From a checkpoint of a small transformer trained on Wikipedia.
Size: 2 heads of 64, MLP 256 SwiGLU, vocabulary 8192.
Architecture: RMSNorm before and after each block, no biases in attention or MLP, capped logits.
Each number is 200 + 40 x the weight over its row's rms, rounded and kept within 0 to 999. Layers, rows and columns count from 0. The size before them is the row's rms in percent of the matrix's.

# layer 8 attention query, 128x96, rms 0.148, rows 109-125, columns 0-95
095,137,133,235,203,193,142,186,121,195,207,235,257,170,157,298,223,271,225,160,249,171,239,152,267,153,253,153,200,216,224,231,266,226,219,183,209,127,213,159,242,146,208,128,218,193,224,176,298,289,185,191,160,170,170,189,228,205,230,191,256,201,151,118,122,212,210,200,148,180,232,241,166,197,192,193,186,201,225,206,123,203,217,210,172,196,207,204,248,212,155,186,169,197,189,244,202
094,203,216,176,184,210,176,221,139,148,178,218,220,228,223,141,155,174,192,177,125,234,177,245,236,225,186,215,262,157,192,298,222,133,221,71,178,263,212,154,229,200,234,202,115,212,254,131,209,203,181,203,204,218,160,195,254,94,170,193,181,203,195,192,203,222,205,224,208,206,232,197,219,170,243,248,250,160,215,297,269,129,204,196,198,163,210,229,198,258,230,248,143,192,182,206,231
098,177,153,204,217,202,97,178,234,201,219,163,214,94,164,143,194,231,156,217,203,252,222,131,175,197,239,154,190,235,224,210,135,155,237,165,250,237,240,206,163,129,198,113,170,287,235,101,225,174,195,184,235,202,236,187,246,182,259,265,209,125,192,161,241,273,192,221,212,210,141,191,240,267,220,154,236,224,179,213,231,204,178,249,207,198,253,214,178,212,163,213,204,213,163,185,198
100,146,208,169,231,209,154,195,263,195,178,196,108,156,162,206,199,209,193,122,182,233,188,179,212,208,306,191,181,252,197,211,161,164,231,136,187,233,196,168,180,121,260,210,132,164,212,197,231,213,223,157,316,164,234,224,170,167,232,203,183,306,226,207,162,206,203,162,179,193,179,154,205,270,223,255,200,236,140,139,161,150,169,186,137,137,204,220,244,172,184,205,242,219,191,244,156
094,217,167,208,160,222,165,194,196,180,196,157,165,163,164,225,217,147,90,223,194,190,212,224,167,231,255,210,189,220,251,206,142,155,271,136,183,206,218,184,227,186,136,202,169,220,237,155,283,228,131,135,181,177,252,177,208,142,288,256,186,140,174,97,179,205,225,231,277,262,186,246,193,264,211,257,170,163,149,203,183,186,212,229,147,205,207,218,181,144,219,183,228,263,191,231,174
085,214,168,201,178,156,147,199,241,240,265,228,190,230,269,250,205,234,215,287,164,195,178,254,244,176,102,192,133,236,205,156,137,209,205,212,265,203,232,271,178,229,276,165,139,201,194,190,219,235,172,250,166,254,192,138,180,230,140,180,237,203,161,183,165,154,155,195,225,161,199,238,253,189,289,159,244,187,220,184,173,164,184,213,184,190,249,182,177,212,182,187,216,291,286,238,181
096,222,192,164,203,221,183,194,218,192,161,190,241,280,189,235,154,131,225,209,189,173,227,201,202,145,214,139,212,174,176,236,190,228,236,252,176,205,217,161,221,208,229,283,282,240,259,202,177,189,187,188,173,174,162,210,187,262,120,168,159,152,256,145,223,132,185,194,144,254,220,197,213,190,170,174,228,272,268,242,186,241,218,207,305,196,215,257,264,202,181,263,219,193,253,83,201
087,202,248,233,196,281,190,66,253,223,236,132,305,216,203,237,201,253,162,203,197,222,235,195,200,231,230,186,195,184,201,233,240,269,191,193,193,172,224,218,207,230,171,202,155,157,191,236,187,220,201,159,234,126,211,201,218,200,189,182,192,209,262,229,182,179,224,258,274,82,203,202,187,168,252,224,266,162,255,199,230,186,175,248,174,214,244,225,302,175,142,177,260,198,191,186,179
087,207,206,224,196,196,181,256,278,265,245,226,250,205,262,234,204,219,182,216,239,148,232,180,180,228,167,193,189,198,219,173,167,154,130,153,198,240,256,234,241,205,217,248,237,157,236,107,230,175,248,160,119,184,166,230,149,179,221,159,139,214,156,235,220,208,159,170,219,199,227,232,209,121,196,206,237,223,197,186,154,162,321,279,191,200,222,184,158,230,242,276,196,226,277,168,154
094,182,193,153,203,189,208,195,191,181,205,132,181,188,184,243,247,198,206,206,188,218,202,227,203,150,216,240,186,332,52,204,172,250,165,161,133,274,195,153,204,147,177,152,162,163,178,237,219,237,156,134,280,228,145,217,229,206,197,177,209,172,193,267,199,206,182,235,224,258,181,266,210,245,185,212,252,162,182,245,213,192,179,231,255,165,175,230,114,174,215,165,265,169,209,181,214
099,150,194,214,232,211,143,136,221,189,161,226,172,208,213,173,157,220,186,132,218,224,195,267,198,172,193,195,105,165,219,174,200,192,230,205,247,227,199,273,251,176,135,186,252,218,243,185,177,192,228,248,136,246,130,148,217,210,156,255,167,163,162,201,209,309,197,178,158,204,219,243,164,232,248,220,254,231,254,157,234,132,97,222,235,221,183,167,175,196,262,126,178,227,150,222,217
095,224,210,230,315,239,163,181,176,238,237,121,242,198,194,233,195,145,121,115,195,201,213,237,277,264,190,175,171,177,275,206,194,223,227,108,188,225,166,280,162,264,100,166,189,157,221,261,195,239,215,213,188,180,197,194,183,208,157,171,155,165,244,213,173,171,166,179,145,169,217,176,197,227,121,197,171,202,124,205,213,232,210,163,215,193,252,237,227,248,209,208,240,180,177,225,190
100,190,229,205,150,75,196,203,176,169,270,218,162,237,172,187,136,160,242,245,249,283,258,145,243,222,172,193,229,224,216,177,214,193,131,249,143,212,181,210,199,189,208,173,139,168,211,171,247,235,246,177,270,184,194,215,202,137,242,275,192,162,201,195,246,228,140,234,238,192,216,229,225,268,212,138,181,220,232,122,188,149,197,209,211,207,197,267,212,235,150,165,291,237,204,237,192
094,222,206,190,226,248,247,208,148,258,184,242,256,172,225,194,223,227,215,235,251,113,121,208,187,230,274,209,139,198,182,223,153,241,118,180,171,187,281,121,157,249,169,180,220,206,169,215,210,214,175,195,249,244,164,167,121,115,261,175,170,188,185,230,223,163,214,208,127,135,202,237,236,223,117,199,191,211,243,218,185,188,225,160,130,251,151,228,198,256,229,202,207,171,237,214,174
097,177,134,161,285,155,204,251,144,130,182,195,173,211,191,159,224,222,195,263,227,147,127,149,230,165,174,267,219,221,222,187,230,200,155,126,134,207,204,226,281,211,254,193,202,195,193,245,194,213,218,163,131,191,174,243,153,232,142,220,295,216,153,247,221,204,250,251,207,227,153,165,234,134,215,197,181,201,227,213,239,196,214,188,196,234,234,139,208,182,196,298,157,144,244,184,245
093,125,203,168,213,246,211,195,168,192,146,230,181,242,225,181,265,124,151,199,168,149,121,112,242,172,199,226,134,152,177,132,219,177,146,193,189,216,184,204,235,111,196,244,231,247,270,233,164,241,224,188,193,130,177,146,205,223,212,258,170,238,210,229,170,224,267,197,177,185,199,194,241,212,195,179,176,207,145,259,162,192,208,202,108,267,172,143,141,190,140,171,242,175,195,209,240
094,205,240,252,184,183,228,272,220,232,187,201,208,226,132,132,183,216,181,158,196,197,217,192,190,218,262,175,199,236,254,172,239,195,222,157,224,249,189,207,147,227,259,154,212,130,296,176,199,160,198,190,203,192,251,156,244,102,180,127,215,135,130,138,199,202,223,128,234,185,164,161,241,268,238,175,272,186,148,210,196,228,201,208,197,240,250,149,223,195,233,181,268,229,114,161,200
# layer 8 attention key, 128x96, rms 0.159, rows 109-125, columns 0-95
088,172,270,123,218,224,164,185,291,259,147,140,197,228,194,205,260,198,173,298,211,213,192,201,192,189,194,182,231,188,193,201,233,268,154,212,213,236,171,217,160,186,169,262,231,258,107,210,138,191,158,207,193,218,196,253,176,196,221,187,198,211,262,218,223,192,268,171,195,168,151,172,229,162,228,198,115,247,137,266,189,182,156,205,216,180,141,203,171,221,248,253,117,276,213,178,154
110,209,224,170,242,193,263,165,189,196,190,253,206,308,203,168,222,191,175,166,230,243,192,151,206,205,242,203,196,135,185,214,203,204,206,184,223,194,184,166,175,204,197,201,313,239,141,197,191,201,210,159,167,227,170,259,205,211,193,218,175,270,242,221,216,225,192,218,223,224,226,180,202,63,209,90,137,225,198,246,156,278,275,175,208,139,217,170,226,185,221,229,170,142,214,94,214
118,160,184,192,197,152,132,161,245,194,188,227,160,158,254,244,207,188,207,252,164,239,272,138,234,242,198,154,134,269,201,145,168,184,265,155,133,216,200,174,189,203,162,111,155,118,221,134,226,241,239,238,220,217,184,203,227,144,247,207,217,248,172,214,216,220,188,193,220,185,207,220,141,297,191,227,173,179,181,134,235,162,189,161,173,285,174,196,255,159,214,131,237,173,203,241,193
114,219,204,174,170,218,236,208,133,245,201,239,240,243,193,214,215,204,248,226,218,180,201,208,194,167,163,250,206,156,235,249,220,211,161,163,199,171,141,218,177,261,182,215,265,255,172,226,173,161,214,209,126,239,188,215,202,160,138,225,241,173,248,157,180,218,214,269,191,149,218,180,229,73,198,179,199,181,252,246,208,227,278,224,296,201,200,175,204,242,207,297,93,195,211,153,274
135,208,225,179,201,192,270,203,178,185,161,236,215,257,188,146,191,168,253,156,181,172,205,209,241,176,187,190,228,157,188,256,280,174,161,237,211,149,123,253,170,198,226,250,261,230,122,212,152,207,233,210,196,199,204,236,184,250,117,183,205,219,245,243,211,177,197,200,188,192,185,167,212,43,183,144,172,200,249,264,201,230,191,169,241,157,218,196,202,231,197,265,97,157,218,135,235
076,170,226,177,192,215,273,168,150,171,134,153,315,173,125,221,173,118,187,134,184,148,199,182,224,195,253,214,170,153,161,144,256,184,203,230,130,246,229,248,150,257,188,232,201,205,275,204,223,152,175,208,202,229,240,228,117,226,213,248,179,200,229,148,199,176,174,190,248,141,215,157,169,221,200,200,194,181,163,213,152,222,150,203,246,230,140,174,154,235,253,126,204,148,186,222,187
100,193,199,235,198,171,178,192,182,184,216,229,131,130,237,161,188,180,170,211,203,265,222,168,171,262,182,195,148,225,225,165,180,240,230,169,198,196,182,238,185,165,181,158,185,153,223,153,223,183,172,205,219,169,192,162,212,162,250,228,222,185,163,231,251,285,133,185,201,214,154,202,153,365,191,233,187,173,100,166,259,218,209,203,156,245,194,191,109,193,257,167,209,248,211,292,166
081,244,174,277,230,147,128,238,160,149,189,268,227,165,213,184,226,154,267,248,204,194,152,231,205,180,240,261,212,241,141,147,157,168,229,175,131,223,159,131,144,166,228,193,228,199,196,181,154,226,175,145,205,253,167,222,180,187,218,242,278,218,239,217,251,175,172,133,155,242,264,197,238,189,193,238,280,238,179,186,229,149,183,220,201,208,148,145,180,222,205,138,216,233,270,215,261
078,172,226,207,195,170,190,196,177,172,128,208,171,195,154,204,159,169,219,130,208,202,205,147,213,175,168,169,139,271,278,167,246,183,156,217,243,206,161,201,220,244,131,168,185,159,183,287,297,145,228,203,195,254,140,136,245,171,219,256,205,164,206,175,172,146,147,174,265,191,125,147,188,239,252,163,173,185,197,225,234,205,124,187,161,177,195,170,220,173,124,129,242,227,182,238,185
088,183,201,240,115,225,232,188,210,191,233,202,251,203,162,156,160,167,165,157,206,152,162,200,182,248,195,228,151,93,248,221,271,200,129,214,184,173,187,232,184,177,189,295,252,244,234,153,127,180,224,171,141,218,190,227,155,211,191,220,208,299,170,168,218,228,188,148,136,180,189,259,278,175,203,172,228,284,194,179,229,206,210,234,242,192,250,225,244,243,177,218,132,190,235,150,238
099,203,169,201,185,286,222,173,186,223,224,203,275,209,183,220,227,163,198,146,207,195,192,191,227,190,211,251,225,169,147,258,236,198,197,196,172,145,135,185,189,152,231,215,124,286,162,218,254,157,130,182,197,175,214,270,226,246,156,237,209,245,275,163,215,148,186,202,215,109,208,151,115,145,152,177,147,283,187,237,152,265,243,174,227,170,208,156,238,210,220,258,146,202,223,180,189
085,183,174,253,178,230,145,239,108,241,200,227,141,194,253,171,277,287,254,254,197,208,193,223,170,196,132,205,260,214,218,156,244,210,159,180,134,200,208,148,189,141,236,161,239,174,169,132,208,170,238,138,174,241,221,198,152,250,157,166,235,189,237,230,181,250,131,188,208,154,235,271,194,241,231,283,176,203,255,199,111,192,167,196,133,212,175,211,198,167,179,217,194,211,183,155,193
118,249,231,174,275,223,281,184,167,181,166,213,205,228,225,191,228,166,170,194,149,125,124,254,196,192,158,190,184,125,210,198,176,188,112,228,209,151,101,231,208,215,215,243,257,218,205,244,179,141,200,219,171,173,184,219,175,212,153,178,214,235,235,165,206,215,255,238,176,142,216,181,227,113,213,237,170,206,195,298,191,263,210,225,218,116,223,168,218,228,207,232,131,156,247,157,264
085,221,226,253,150,158,162,171,270,186,187,160,173,211,177,289,168,217,227,200,207,205,237,166,183,241,112,171,232,244,251,219,212,184,251,173,170,236,225,196,243,277,179,166,189,181,215,227,153,148,224,200,136,173,229,189,178,192,196,197,105,227,153,209,164,212,143,179,191,229,195,236,284,221,235,254,248,251,163,242,165,140,238,222,220,128,205,172,188,163,93,129,251,243,233,180,226
105,169,208,234,158,239,124,222,264,216,218,140,190,144,181,211,185,234,127,197,178,208,206,171,151,265,263,164,200,261,191,181,141,178,237,253,202,258,233,189,182,235,148,123,220,184,233,187,236,254,238,230,305,207,223,139,267,189,271,155,143,225,232,235,188,221,202,176,196,225,231,195,216,291,177,215,215,199,178,124,178,180,105,185,181,243,160,224,247,200,176,176,202,185,146,237,181
085,245,221,207,152,154,233,206,281,203,244,152,203,156,150,198,188,219,292,152,215,261,211,188,194,258,162,232,258,206,191,307,203,165,223,228,208,251,171,108,166,279,221,169,165,202,167,204,229,171,222,243,171,262,182,182,226,233,228,136,211,219,238,167,220,207,169,227,167,227,193,89,156,196,226,208,184,194,263,144,230,173,184,248,147,170,202,159,195,180,264,225,136,191,235,251,194
101,196,200,165,259,177,263,215,148,160,135,220,217,260,200,194,188,192,184,189,227,216,161,257,252,165,192,213,200,142,230,253,223,223,183,184,184,189,157,223,202,244,203,206,192,263,134,229,239,263,205,207,116,211,139,279,134,221,173,212,192,149,230,301,189,185,175,217,208,192,232,187,241,128,172,227,148,204,203,261,199,279,245,131,231,161,115,215,170,191,159,238,156,136,264,160,195